Weights of a small GPT-style language model, trained from scratch on English Wikipedia.
Architecture: LayerNorm before each block, learned positions, biases, untied embeddings.
Training: a variant of SOAP for these matrices, 3710 steps.
Each number is 128 + 32 x the weight over its row's rms, rounded and kept within 0 to 255. Layers, rows and columns count from 0. Numbers have three digits each. The size before them is the row's rms in percent of the matrix's.

# up: layer 7 MLP up, 576x96, rms 0.211, rows 501-569, columns 0-95
# down: layer 7 MLP down (transposed), 576x96, rms 0.202, rows 501-569, columns 0-95
up501 101:139091119087119159153071115135169170147124176147090138107189139149125170172105151132198180133108097139206118114073143175126187167098104088120132078098109130155158044102113173078109114102155131150168121124120137127102060147168129160138127123141127147049078111125102141142114128156120133095
down501 100:174151160144129085095150084152051136121144121168102142100133163140161098150119135155101125122167107126150151101173130056093189157138084173147153083141134098078115163076125111081152046067107136104177129142129129169091116163116116119148099135135157092110152086191166135143126142193072114112
up502 077:164082143142141155110144115160059050121074086132186122153179153101104162089086122151161148127080144156121085118113100129185152145156108129113106129089077090082101125126177179097144151129148132158110104146114093136143097110132112132145138167166166096159123196123190169081062106132177141158
down502 087:082127096128129133127116122106213127123188142129159144110075158141114190108172161174103103182134123128104108104151132153099073042125129092146105152116107143142086125066132079105106109163162151211098143134089134102070123046064114097132142172151135093139149121168133140105157101135125137138
up503 092:109166111142152166096136143110133078097145149117116171135092167153043137159101174170129135103131164137097107065101114103170115144168102182108119125194154136086144111081077097102146122132093144100136125132118169135165152164156069227131126095115112121089109141136132131097143143139142021137
down503 092:101155207086145179111145109102171178150130090168131107124080133123096157189182102110120139157138107121124111100157169069118124078107118137146109103126151112134130131142113077078185136137074093198098109142135073146122111076165107107101126111105100153145215137141143069163124169186140141113
up504 089:134120090106190124112132168132147149088115162134173136153133160079126153071137053136119137131139102093147183165086128096149165076157166097079133091142155146174112091108157130065068097107158081116127124106044122130133173124139154149087106085132166122092053188106097129132134131161086130128
down504 092:172096107187157117140132154091186080131177159117149104118146151084135122158153182089151139124126083117115089107145164091160105144136131115142098130172088092080178105117104144179124104178135124131152127145107114168100112123082159128142102155082083191098106125245082115128145175138090150079
up505 083:160114076113220130148136119058114192135116146130102078163125057120093150115192148170133109169122167127105113068115123101144113155135154119144118117136114115116119146109144112168194152076167098171140172154113136091150176138119202129150157154166159066153098094139114130122097117165124149064
down505 087:166145161155147105171120171163141146099099136147145115119183116126128139176199095125139119076147138175072207107119135143150113156145128086141180145091071057096093131118137106092142072103182172104119115153102142169092128072157090074115126083148121113106075115142142147090173116088164117085
up506 105:105119159124118146120131075101197095116118142121154106126164089104090082168113109168182142153158160098144135111121163094142093145060119152134108124149117164148131066105183108132119081124215095108138150149139185131088133109174139150165141043120131138131064117105095117123168137157075111207
down506 091:156134129155144169121159145079129142114174144148094140065135196148135136106080192159129157129111161129124119114179102172110145083125175189121089103121122101110147147168086132049144135124087069152122091159127093100122114084158164158151092193143153108129100132137170139174043130178135107094
up507 108:142207161114169137134073081121139151115121084159097109183153085101113149161133150136128177111159092100129083046127095100107150168154154135171164116177156097160157172100145126207153161112128135123111098156081146142146102130136136109079096142163191163108114087143064089155107121132086087127
down507 110:138092124121073177193102120122144092206130154131136120127182131101141114126137174095157120115075127159123170125158136113129075127089126149161072126165155136076165193157150112109115126163120130159179176132142074140127141089112153203047174102172137195132134112150153106111126116116143185099
up508 106:128172139088092134128027107115142175183091068128119131126087133071170148121126121133138182185145137109057119116127114072140121087137168151153131157119136052133141166118142141173138173131137123185138054124112147104085124199119134166123154129102079157097082079140151128128121113120110154160
down508 106:124074173132121079099128128097142102093127170129133135142095100149103119150149124143096147073079137120161102097109085135180106133095092125099082031051109128091119091148115170061060146195142149117100193151104169132134156130148120071136135105148154180170133139107109160127125093113157089144
up509 102:198118066097168146152057157156144174152111139139069100133095094140128152113087187137127180129115149141121176114157097110133112166077131131174111149161085143166122100131114092139107088220153096108094062122122142140172101130095154127102078112137150124130086102092133114113186114160093149186
down509 095:114127114200098090160119122112148127149127150124105162130074103133106152128071141124187137143130119107077140134101059122156115135145071161144089167189159096142165120058121180121040139139102110138159128108063117087128155096090096093103163124088126097142146162140123092079179093150057122144
up510 091:124106139176071162066109154122093190100186120184182097197170123155128109101113067091128120096045088098071119155207098141113133172124110098140175162148117123122126164117090129105148137118176115087060118111137136147115100088127107133121100140152123152122154163121182134151114147124123172131
down510 092:117055151190119130116128151122134126117198084186229137143155176134100140090150099117147149135128171173042132111113045146147137100103124132102112096119138070089182137069118151113116152187139098139125122147132172090138128122140131138096124152072138187104138098125165122147144122121098106094
up511 114:125114130101150153146112168117154112150134148158108128134150156093109093116136117077212152151061095179145148106181165126116116186112081113049113095123123074134136143085082136119175165123048038134170108154122068174149132113139133171125059120109110134137136126098152131142139122138146146181
down511 099:135171096081137066140100145109103199180135152101155167102116118123094134120118186155140122114128185065095170172136132137106125075177159157170145142098132187076112160118157106112049073136147086153146137133120159147065109155124124105133168121140101063077097114113152132166098129097138139077
up512 095:102149138168137096145098085160056130098141095091126116138173190114126177129135156103152151139124122089166105128108149125183168105137172062083096174155180126160105171176084116142162182070072110143124064130111146129101133118092137144140188117133121127136157149118141153098085092065125193099
down512 102:145123093180151178137172172082101136114169123146149123157110114157165085078148127162083143126141147159171132150068103131110142165146078080175069126141117125129185143151235097148136130120179092119132134161106111118108184111187131112141141175131123110079170115169144158128158142140107184187
up513 112:143131112104106071149128144208091143086104103132070111128138150122187145125105117110063126157086074069129132082138096093065156113100134125158162138202088134120114157107066125154127119104118141111109118109119117135109168157127088165186203149125088161113127159164208158078139107123116108114
down513 118:114100142112132113125108111165180142107113126166152140093148196127145146107150154201099172110065070096145160192161146103099147147130156179086174123129094115123075089077062117101128128141147093153081124146169095111120104145176122137108151136173063114132127111211142178152101165094144146103
up514 109:163113130103084064114120102156122103109107113186111069150063159129169180139123118107117130099096059140106135082101101120150199139142163121152160118100174159113150097157114172135173124114131151168111179172093135127116137142128109111119152132128101166123128121137072028133159057081074096104
down514 102:118146056153137101123074158124100071117149166104080116069132123138102161116156128108152012155126144136096143146126159146195170129152114141131131108138089131129138180148157150124152174165098112123133107109134142165090177136087117187187148148076160123101115109102083127129129134183210100112
up515 092:084144149156096109126142133136103136157110126123109114212155160132147098094190113106091174124140127147102131140145154119178125137114081107141104201133130073083129145184084077087164136097118140126158138107135130078116069091148152123128164123100102120118176082059141078123153043059143109175
down515 094:158111161131159108097138095100127114132105178178173154071192092150182128153143125136106146099147143156127090121114196138127127160131173086100122148094150143078121096146142114172069109084081122160078119155089153154156132105131060045130102171060114117133117142110109100104122136168110044134
up516 103:096131158136136141164134115143100109163138169093166152064165105136126152054110070158153136129164085030079113183140118141174130157064113119077139137096106119177151151120130071119141096094114181160146098153136139099093137169128179098155103142091174125141078151072096125130170155119108157147
down516 104:157116123121157115137105109116108112169136046113128149157164175132135101129129095095105132108183114218137163128096192191113105114156192122192069134131175092153141159161083161147128129144183049151134114094112098115150133122165100083100136147141110117127179089140118116171121130152193149098
up517 105:124172149105071121139164219155167152168179136104087127112026132137125080143113121125157133119155071072137113135135156120139090166126096118052134087146131097093099163131078106136186167144135139170131091121117126069050117133109136123125158120137118117082137092088108160133152136166169137115
down517 098:171146096114145172167105089103191135120141118168128092189037170137125123125117096125105156066107166135171184137121094115129144127095162140158115105131072064139117138030095152127110113157098160079149125121155108096105134120115098094111189130126157137172140129198136103131134087101075110119
up518 069:068099181135083112139160140198103134126160150131115135103126140177142107115096137091071078108127068147109116125069145120122151102121154101140135166166153183125145137085101140081105133084156058124118068159107134187177121139191102077118122101114103093088124204152095093101132146130113077157
down518 080:115139179117122126146115122121185145107103146091167101099132080177137081057104117172127085144150128098114102148054107097126093133141137090145186093080158088081138153141086109147104092185137110124129168154059071154105161101127112113182083133096090080077124111144148089103178141170107097141
up519 065:153098113170143098084138198071139149151120100114099094064093099144154203156167134134204049125111179116121122126178108150119137095163117103106123101139091156152082122077162111110139111141164097163077122143120149139103137134091147115089221163191125125085140126103158104137116113092130128151
down519 078:137149159167110172102152166184066056186115104084187090123104131116137128084125112121111091116124096075135146058199144110091085155131098143150130206098128156087115145088156105161124129147114108139137116137137153136128063153109155128065117145103128172133133157140159135104150107168122152041
up520 095:132112167104142116106143144168040093103136084128126126130118134118163161137155173079124188127070102101142078115146149109152075138135092153119152157170158125150142180155091110108095125092098116148096136180158077125101139163131131191114138139060179158118176054118185089137121156071135166096
down520 105:059138133112190151140151150067104124100064122124150114122101131132171157173131113172089161114161105147145134081117175142129166142110126092074141102083165117184080094160085150112089120189114110158092119099113138193188137098131115092133093066119110137074105146173183128166164106155155106132
up521 097:185141201153144113095137094092163106076138159108136126120162134137082086153149171118109106139067095183113090105137095121115141140097115079133182136094094133150099135134142228142174191114159118129150202175107129106153095116096076083098150110141102157099123158108100168092104127172100113156
down521 097:148094130137110136119083141158075129124060141094096140161116116136085162155078109110090147101119144067176074185108122089167132130109158155083041107135153145107127065134102068124118099129103116185136102079156067167090204100099132195147144117090125143168137132129114151155149137125109123146
up522 095:166089126130160083099125118110143152159079182122103158079150187157097116118172096082117039108102134151152064083133131177117119149094157170152138073183134124152157148101146129172104148125155154125113098094137156108100154121123126153127095160157072170089128116092147201100169070149117177155
down522 093:151139096117114123137128148179107173116133122096177105148161098074127201106049100159105197161121116133112162117057189121109136140143049069119146187118157112155078069164130109094143102064107133093149128152078097120098166153169140130154163141164159102108139131115098141136089126117144125104
up523 109:110045127130123147077139162102130150106083122188119118097154129099170100114089068191133113147128059142164120120132096109195189089115145110121099106115120175196097148124142111120146098071133156130141098127127151159077099109110101190151139129127144101202157089139093088105149128088184107103
down523 122:100100149119132160150120174113108158051117116101130111118099137107169086170111093106089119184122147124166100125111100147070148179113091106096193124107125120069154090192177145113196131057107103182143124094149090129093120124134074132206150148139134110114066110115131169122181103108122114109
up524 096:177131178112150100128140181192082110155158148120126145153169088098100160119090124146083188118158120097138106177113167133129151089086126184173107129075125170148069078075122123089133157134124150168158104080093107095130098161189135175122141129142066124126171118059144075168120117133153147134
down524 108:143098154104106113120097181156134132085155099117140148106166134163114110130174159079114109095154097123091049111052187132110091126118133101095103145150101162216166124093132125111141132137150156132137147155177117142161126200109187050096089135158152164164124097095181108150109116140146096074
up525 094:125108153068125122117149148148194145164109142142073086210058182104128135141156077134123084179167099119127118072122121137102143125147154178124145161100164161072158097075095127163146132140122131111090101088082163130129165095124157102148137161114142135074151121083134101156125156121064114207
down525 096:106116150127113161140156100125198107114172114173132114150097148095081095173111185131122174115140141168123058107148109085060127098129135153119138131136093081064150123066117163150117131180137122124109126136135154103150123104168092137147100163150117209115136120114137081208113172097105199191
up526 069:178062132064219096152092150167168081139157163127090132186103165121139125129138073128134186102087071122161084132166160111144120135111132141136110163131150118148116124173161134115125078169146110135175137143085156142096152148135084185141158087102094167131083161142106107156090101089122152067
down526 080:127152150120106164107138065114160183132132092145137135136129118127130081072111094108190084098200140086080144154085137162121143139196150152106171106166110109176159140147063115088118134127138169123099154102207114138134146107114062068131129172144156087115166114143134139100180189173126141158
up527 092:125070131060119072117097142143094142136127156104061131104121182178149141075077126124135136156112175111153191122174062090142157122122186108129130117093095131180102178105156149096156172130077201096157077149121138140129082132138108132140157141119087089162111165138193097117155099134154122152
down527 091:157107068124159155146135121094133103117094123128161087080082125123118119134147156072169139086192137115148147161198133165074097167159086157148184149143175156095112133175126110136107180138123100145173176116168139200078088153131114118084174142069127101104100127141111145087183187121111108124
up528 123:159169117128142106089098123137047189126094147127101170141147131083089098108139102140109074169120171119106187167147055083163091124091167140075104110123119116148102161112118114157146142127075179149153107073170109131114129140110154135050084096149158138113090151097107071100141140113205121129
down528 114:021119136138112142183145112097149155137124084164154109139123189113076144159126132163116155119085189126151152146098117149092100083122126120155149138096163141106116180153139169121150163117090177111114122108157093111175113107059086080104182145126111060092131132054159120107125112075125168090
up529 090:106064166137106142158160133146125125133113128178162088136137089089110138140104099122116108088121115155127102118076125110124131117207117172160084127083092155104169074124130131048130113168187130141068174071149151140129111192127086152118188143182147124058152113119174097175137146100129075114
down529 100:080130113152147157225125095149091168094163142136154131153081155128102102098183097159134136098137124151152090129180107120114170098145084104128073127092142166150160105133130162040118116117172141102083186115077140193089117129121099104141119147111135149110120090199118108141095151102108195085
up530 087:158124148132119183125109164114111107105110130055113141089128172129161157096068110092094169115171128102127116089180118130098108149079118111087179142074080069131170139129110112084170138122154155042138183107161093117151076187120141127071105159079139078119162132154142118133148133158185152120
down530 080:112131110089094114136019074112132148069130117095147132089112164119124106103111069156132143151158188111175098160186057151123115121105128087116110092098098078066163176091129116121125144152142143079159157127177100172083149175128124159132116136121148158125096160128120137134112155074160098069
up531 092:123109186087109206106127103103119101155078187148091113143103093130127106102119127173145155126136112112149061139100163100111128116043218149109135096132096139147136104158128149129116140162134065171098079136133122097139087085159116151162144089143157155068097171101109160085060122158120169116
down531 088:092097103134103118158083119156126166146174149149104136140101173115130213143135144117156123117098106120133092081169123120108102084182126138133106138110174143139133134107004082166103166109159122167105115181153136106105123164110135089093125104168153168136083089150197111130093185199135106136
up532 095:186125105132116101113069079104141079151148086132092089153121120127120172162152114175125109125081169054095097138145210143151106159144105134127099111101103069121134129135125053177158117148145113189116091141123103168120124090150126128114083096143182101143131100049146174125202114115113102156
down532 091:130130115143106072152183114152098159178162164113111141156192110132118124127098116138155156126109121191098080105132076153109097139124176087104142108148087068096169130165158141150171176127091136110145107167157060153230105105099152116147168137115072123132070132079180113135177133109110110123
up533 089:169124134095114087157034123109080164118136095097098158110140190114114178098116099130120104084207146086066150200125138132126092109104086102180140128168096124138129118152111164115155139132164120128058169117136129157110101113102147155108143117064174161155112143052100127143166125119147111179
down533 093:147188102201100135123164090119160144129074111157125128116128036110113095160131103136152101132147091175109114111164115125147137119077123177137099154080101144119103208171087144161128130101122114144109101156064121082172109092139175133145132143148120114161178081130107128065092075067161094103
up534 101:148110097090104175147147176150117119131119180150168107129111131153116167141141152122097115089134047130142126154133139035141156189169101059146095106121107084164127205111204136124145083097105168162081143143124110133080110153171135132097116148165118085098138111171075168179154140127125098129
down534 104:149170108126125093153117059108173104152117058173106193137156118117116046158091153140121138144160127156184139141129071103057154160123153149109109103117163087084140145102104148129116092107063105105095140122131104118141128125163216120114122075134122074085141071125109168133086129097118156089
up535 098:095124141135175083115129085163145166193145130118091112173166080134095108149134074053120144113191119127131115190118112126179167130126122141094158153156180110153154109161172109179139113132157094135216118178175140122149193180119121158131142079124112156123078155106072129144137111077133144125
down535 084:166086134165162105121179123131096111153110078136134106109148143168127141143129194201198119116078138129101053123160100115112143065136144095106098115141136141093122095134125091061063120130136150125089096038126170094175101142105135107115112087154106100175126130195160121123097130142135076097
up536 115:131102107240122113144173138099128099137156079099142083115098122109151103037141158119089104151128144104080123100064085108154122146087146125122127144128129102097104175120134089139155184138124130130132142178149066190169093120128178154120089137081086146134076161147079129089138112135075158145
down536 100:077166118176177129141164118168157131142107096146104139161152060084145075080184128091141088081133114083153084100120101102233144164152115160142123136152097146130116121079156161110085101093173168122089149134157139140161096116100145081145165116104141121090189131158189163145131164139097130137
up537 091:103098070114141138110203123150116134136152155082106119167160051164118185106088110116096139126083115158159145106118193099124129148097097132081145117110108106102182125122121154197174116178168099104127146130127061098070160134088158149128140164123153120082152073146144101083192145132176155144
down537 093:124107137087086130111066162119145142093116119095109055095077185157121102118189109135114104181116078067131083153204168123143156140169124167108178151127086131118129156159155136147104193099162086094166138145126147143122152174136132131118156161106147164092083163125131083109118179092096068112
up538 087:125118160160128180163111152081073095190153170103077115096107122108198124081105054198153138123105170111144133109178148118134206141112145126163125144158168117156170108097084144166082129124113105162097109159125128097092130075177165102167154121158151183105123114091115129171137082159114144125
down538 090:107100102137103143146058102136118144193098156172131099102136112108171155158091085156136124131180095156118152141174117184109103162170114140172165132131162192136150073137139090150106092147179148117131077053121124095131125148107080145121130067180170140216129136140072151168152141146158103144
up539 122:153068111116118079134105103160133162181138117123129055085149122077137135139103100123092137156151116111145133103132146113129142088063177124149056042116123134136091098062156061103199127102119153129143127146122134139129123133140139147182161106126146146110139072158097065111185134122211158115
down539 117:145121084158070070160137049085081162127105131131119126151174095149103138167135122172145157123135110197124165126089136129187144084120122155150098124153185145138138110100061115170125098124080089096131123150082081133123096147097132095140098111110138115147141107181126138147091105095213211145
up540 107:084116137136152066153176180154090113081137105107130147126166117116164136125092146095073158084124157119108194119090156112105099122154149151136067078124104144141152101131012056097143111132084126126140147123095166100165134126129165165063121090116120095142165154124160065085139095151117105131
down540 107:098149123127121053108157112135143103131145087039169127126168140113131102126153208083145111114107161106126065108101119135138110159154125130176053162066110132070095131120087169136126102154130138151157119191105123118130130138118090131107169122110144147134150095150167041195123140134137056099
up541 110:107045163113127091128172157121125119107160070090183143192103130091189131175212178097135149124105150055116093092067188106112125145131121133104131160105105109119111117152137110093144105096119062187102100155143132128120184160074105149120108101149106098138137101126163147094102102125157128136
down541 101:145162131161090156078120145115108167126140143109140183117125105108160130081118111123152106103183125100069182119110145140093145163116163132149087104190171104135060117143192122129063102143088134142169150086122101161081129145090180074156179116122071123188104150177106147088158184117121151167
up542 096:156094129112123112140075127122153123032198127150121098031102156111122127135117163058063095179103136113138120172104148146166141109137096171104138141147149149172093148130116082108129112105170059104113101141113144058112132162146103157110157086112105126126115123161198113172112078121134131093
down542 089:086114133111124129170131124172181114124102111115146139192142142161105138164060121144124166112095126122102142079089210208138094155144179132152117148184117114102165065148130108100095110157117108162145180086092120107163171103117136116121116123149143210140106109136080159159165202174155147125
up543 070:089056138156132113207129130144113075161164137104121078125140153139099119113141159107187081110152163095129129115111141148141111102104141113127088074101098206096122097137089146131155152149089096072119148100107121150093159130120146127084162189095139179138095172113167137146164053182108150058
down543 072:156126109123135089142154142123141091134114113161127125171194068122205127139109163136096153098152115152169230147100073136073097137110126127133133092157241110129121103128191160127152121132151142134175122180154140113135065109108112127169135136088112145162080106160139159103082162132108116162
up544 102:153094123173191110111096099176100156143137148141088144129134145061169129160140151175164104129100139102160154084170167070106175152181144115129106066116095141090051156057111098122074071102141152153070149084099140121141163152111133124127126165121148091096159162092168088134130102092127137111
down544 096:087103147112082082093181081105104118121156164113154051104157156136125100149101132161081116039129128105127056077106092129177161126122105091135093114128099156135079124159126139110137113162143084087092152112163115083102121101128110126140170158158125115026082112144152146161072104119156123104
up545 095:109148101158132181132115116142069138151058087134121160148131186099185185110124170103106182055124110058147116075126134111172064174092164136152142109126123080160105139144102106135100117065134140149076127117140123107159082186163151137125188111155112114159150102188147135163121114167117133119
down545 100:157147138133121140131129091138139183112157159137128086129136214108154117121122124194066061175105159118089126079149092125122155196128146110102128147122154139078074145117142110144143125084130126151145122131146139131145121064149034170203141088116180130110142147152120138092195193102108122099
up546 098:091130157203189103096114031112112197118099140096128123148161143145116136106171124153090144130120086079099178158149122113157146158114109093139064148095148131153138189067164125097121117106132116107124122115214174144133158129126105134166101173207166118152112118164120127083094108140136122155
down546 093:092137089110121150147126246091121097119146140147152106104139158140122110129167187105147082149095138164042175116166086136128129137182086133196140161150107154124091186151133155113127079094089152159158081120098148068162136076127097057145141135124115178105110145125126127134129150118126121084
up547 105:138118120167148098094076138137046097131180101134127143148127114103181171132154152091145111112142101065160107113143064153160080162149118076091136141144101180158087162138193188173131142137077186108155107141152135112101140086121146186074129130067100133129085103156152105067111150132148116126
down547 110:086127124085122169152129053101133114145115116127182093155133180101095112122117124145092177163161128097143117154149183153015073086178139144138138152070123155109119157090157142165070111208177174124093125133150092129145116114124096118139119129117135083062156152137149119175135135129131164154
up548 103:076135142093109194092148138174131128132104131069156144153103155137139162122185140185121139129086112112142073079109154062112119206133138121163108185070164134084144086143133137112155048151092113086163110142136110135135106165090168125082096118113119083100187157087149153126185138130151106144
down548 098:123124122097175119130128144102158123105123165164154162170199076123095162152123116104159133118133143081124099134113125138162123084061167085089118118156119153137167126165098240081112132100103135121183147060159137088109143145170084106155161105097174118156123097143147088073101117064088149120
up549 101:138118179095139080135186173140166150124128128132166191149128158148182108174216163150109131103094113108131135142179115133162149104130126128115148137123096182174035144136144122070160133186137100173126134177139176186152101179115135033149120136115156155128128096138147156122157125128107109108
down549 107:125132133175137193144098083121097127147161134158076061110106151150145108164071143117120159134149154177155173131181124133072078137149153136124129111109207177119146130137128106158145136075124107177119150134054086164104097139151153220055140127126127067133165115105132139158146152099147124165
up550 093:083146159076159175057130092143144174182109125072162126146140101110108119138112140109155087127057120153195191120095053194166116159156134125107119108149105166159112116127117132184200111137095101134143146134122117179161120101111130143142111095115150119111078150059125184120124132099106175149
down550 088:149093156172103112085095087122112132057163077109099153137175117149145175136167165165112172100108146092095136141097143091097117173173189136150147121159143099115140138195151110158114161172178094122152115137070175100189117132178082148123135181103092128094137087180143088188101139128106120132
up551 104:158127113142115077201142118159120152159081097144140071127184123141089125144135112066120100128124180176149125135164094194175147156152096111037147092072083132134130176103143153166155133144143128179146131151100133117132103144126162121090098094198190125139182094100116145114106107138106079168
down551 103:104085124114191185148104144107120067096133143127134115185148215139204132120088136205120131128088126071115127105172084108072071150174148107195111165089148127144156108111102164110136107114134137112098089120120103136164155059126109093094134171076127150160116147144110116176127118157141120150
up552 105:136186099099171084144067108100069083156134139117104123161155140139104111133183129088096152073136058164149084136111154048096161159121091113078129078119187150156182100139126178144136123110170177101129085103144127120120085107123154153115147109142074119151157146093072093124126130140113192139
down552 099:088112123096126161175146113149167132118085148126117207135138110128142116083114129096141156131083112161092091163160084141122087061149138156141155156197143081152144121050145074098130086092113110105171124131143120175114118144149169043102152139155131138144072109156107080088160187114082114092
up553 096:138187142115107128091144121074121176119130220153117121147160133147087127117139116137135129173108090097170150093123110036161122141153104056177129076128086080074153103094126123084122117119181111141142141136130084198134094145175095146125129146136198137116064109148118111105169144120117072118
down553 095:153184107084137131168152133096097121131105046149196196156089184126096141136180124121151176156092129145124179122125144112130123072141153122130071177106155117134116084114191094139073139107117125133110084142093167180149109082117150151138086124112154121142114124070096108109101074090187088129
up554 102:161135148121139109164115103180136155131123104104150163075157105119083116127093115157173075114188138148120081167125122104180167081062092137084173124127120140179143158196162098124155112081098164156139106163131124142050111083157063125087158128114160095092094148086101155195137116122107110156
down554 096:097131116127097098086080154130116147134119092125177149168107098115156073145175145135113191134130074094113140072149143142089154181167144197125137138080045134142066139111146175150145111110096095083092044114119157112164126175092145114131141140058158080143131158132126183138138131132109104095
up555 105:088125101111118129141162206082129204168188097141083095136144142119133120156200085091119166087181085077095104110108148159153135137105145090144117125190176181168119157109094133144126099110072174154092139149109125096066162170117159118150174112155166118145125080136120097155154135154134106134
down555 102:127154109037158119112151090109155117136115113107105164152154166144127134109155134132117098111147164136166107136091092101101150123067128175112135055101067124096125149134194100091192101176156144105161180138139100135095132097040121201168114123151076118128106153138208154137130101122145111111
up556 110:062145156156117147117155151185168078124107102157151054133111108124152132124110136175111125129080073105153104111142110127153155107174071124085089128167158112143154150169123041148170067121121108101103180144121154102099179158193110142128082129111163142104170082124111167083086083121168134140
down556 120:154124121124103115100140166134168154130075127104191170112149071121107105112094113095111159101153093110132133105112200189138123079080121122148057135130158137138141083111102119138171123132085133127145092100118102149101134142173156074087158099153155202175113165144204101092061068144140172127
up557 081:069059108130138116112119120120153205157099140141165156125115201102122139064129152076070110125092141109100140150126135095111138102104114085148063159107093127120135135098071124095168110106135058153135169143148107201118123136120108154157182110165111133147187168146076078104114114173081102134
down557 085:148137136119137127132135110156138140156143116126107179121121049089149159187117135114179122141126100133155153076164101154130062102148162081088123133118186066127161193172133131099085158078113092141088087153083126110122209095118142085115122137048115117169115070159133115141144186112085121111
up558 105:159117093123147126060185052102106101166132096128190125026187139139123169120144186107120124164082098191120074112100116175177156159153121137129158124129111141166135118120119170088100111162169076077149149133141107143142102087124127119117131202120111125087130146118110107089108143133105128175
down558 112:114175145095078090065107137153059096131207117147117082097131207140104170135181118169140167124194171093193137131109139171128119118075148125120111073147130137083127125122136038128130069115091104119168128102100105167142143137118090132097134167152119088143118151145111084107130108160137142115
up559 100:104137218129165119155082187220116112087129109131145089141134164115094109144131182089090141094177129074088150144135116134139180185095133110066185110135141090118149125099136172112183160137094075134157098130137136147153164130137115141081118094109096195136102119104168161140096158119144165115
down559 113:155141135110167118164162130111108080066142090187154131121144111119164146146170127120167113121149125144141098107132127118114075136063097136099081154115107109103208140139177103131154054131104189115196147151118097179107175114125155236146104144143127113083170146091138140151161151132173104168
up560 106:146083093149113181103128090097162126086055141148098072111093173131121113103133115134179139137109115069156090084173146137134080144122138153139089140180142097184051087130088104128149163122086106167114089165108097176152075203108160155131110105126148146155186123119111144176130092132148163139
down560 115:104154141166145100112107173143148123166147153124125110097124073161087123150115154138136061121079189133124122098114107178127153096116140135102112120117189103105101142146095097162108109067111067124140151104060151113104172103062129097104157117130148135079067119100133054100163038137189152142
up561 080:137114113149177102154107080140077134149099117137136142116092135100141177122202156088132153136101050080129125102144145126165132147091150156135090139112109175143143111166156096132101127145108104155129092120141157069127110104179143200161061169094130177089165114094111091166173055170141090186
down561 094:085136148164103093130158140137102114196136152180080117114094166123134128128135080170130044147138105149095147168127147156102122110171126104137082178173107138121052146099106141102147114061155105149076119167194150112154164206130078078085117124125116185153107109081136133143098092118121122156
up562 089:122109111133112121151126095116168130175159159096129093160144089054153126143136124171162094095116105156151132112125190124131162105152165166146139081111132096188101093136160118075191151074113072148137101150043122142088200142160109114140121059087147132149140140100160145152127113077099180183
down562 087:103144155090181190154072116108077148126105181127185030098114182099121126085135192166110115187096144145171128175137109130108145155115158122131186105126121109143102141140181148138109069123152134146178134118139152103138099139080138142113169095157101138156160123125153162169155053096162144122
up563 073:123133132118148113132102098171168047121106211130126065130157121176094102143176134111132130140134118107143066180147157124123051139118174205139140190138136142120091090128057171084160128110152147097197109135153160107115074112163078143082140116117115134111127140137095156096088135108102156114
down563 096:163155194169080152155151109115130091154128140200165211103129162172129098109097198128186137096164142114124139124085158129117123158116134126186158158116138118144110159149144094094098107094125132196113104085091087166095137170136164151202107115122112166147158132183128125097141137178115075101
up564 098:131101174196156099119109110143145076166108094171115093205131222102182110166145128148063123112120082125127119151085092107160105096092143065151126130053122121153156134137131157131127120109106124087091166136135193110100079142097138101161165118139113158126132101103108168081173136133187133148
down564 102:089130144141100106167106124188044129132086110061083108095150093158175149156124152126130108114111115137133113118134074141184195126138189152081103119154084139105132154125109185111064068117079105210145130104128107101130145137099118132127102081104176135097153115095113124098117144107168152198
up565 097:112071115133078130072147157104132135124086176081149106207145130095127096112165110116088166064147141121153133115125140122092136142153076237167161156126111114134088130126102123183158122091137092175159148089137145127120231102112167146099130148145069112133121141167163103121085142145145131112
down565 096:141165096146075131120197138132112179086100120130042086118105126115111130205070142134116142081160101149139104113207080161130159116156155088130100080196118212153190164134128125172133164145122139150096126124175149069128160092132135131138138099130121093138176130127108130135098099096137144147
up566 096:119180210076144139065113123122151144109124152131118195158083130073072154135119158147143127123137115142126079095122096117117054161142206124088164096174123075152126152163196127155161152140123068109141100139142164133147132137157141139094173113104155109082153156086166121111158098095067124112
down566 097:156163064099114123072179105171127146140127117160089100077161137140153106136108106086107162096131107181077194159167135137134149144138107135153124086111115159107155124125127023131084107103107132157086140056111126167111050150140099108121118110099118123121049100121090129187094124145165156125
up567 107:093089085168078103107122141143129135143071126063109096149107182136128153054117113084119138183097143052121163148153123143094085158133096138142123133109104135132058135079135071097104139164149116137167123057151129095114115171167189181123144139152159148101178136163145100173118070114127114162
down567 107:150108114113133109161130144151177138140125174096112178113158154138143071158151110159091093124187108078120072068135167167108095179149123140068162137072183099214095092136141126151109131107152125101108103155149157128187154060122155126113160101139067159146148118111168178153116101164118108174
up568 098:137104140107160099138162098089110126133148136097119099152104215115111165121111087121151115091086099126077104162126137073083073166167156110126123128097121197076165159068139193120165130140116157124187169128099119064067122115143124081114144156174144115076129108101122142182118124186158169117
down568 104:163108154151131083166084114098135087127118132091151118069106050126147134068168164113178079104193105167129146134091163183167118136140094158183168117107177101173094157148115129057064111132113116153165135128188149167152143165129123169148111127161093153160115146151133119131107152131082109180
up569 107:187112209140126086137062081169083155089092122113112083159108134146117155145099132107066159146113146153147120108130095123114166175133147142114175113130076124131139105133154166128148108138116109175121125098143134080050134139205158154137148081086142178070129097131139193098066109160168121125
down569 124:106149160135165183122111127182129134090152185107182094111161154169115103096168127089149123116116128147165082068166154142200084106102131167079119129117150160114112055122199158100150113120166073162115114164169174134130108157158195111100085121106149131125170133091129166155084142151160109161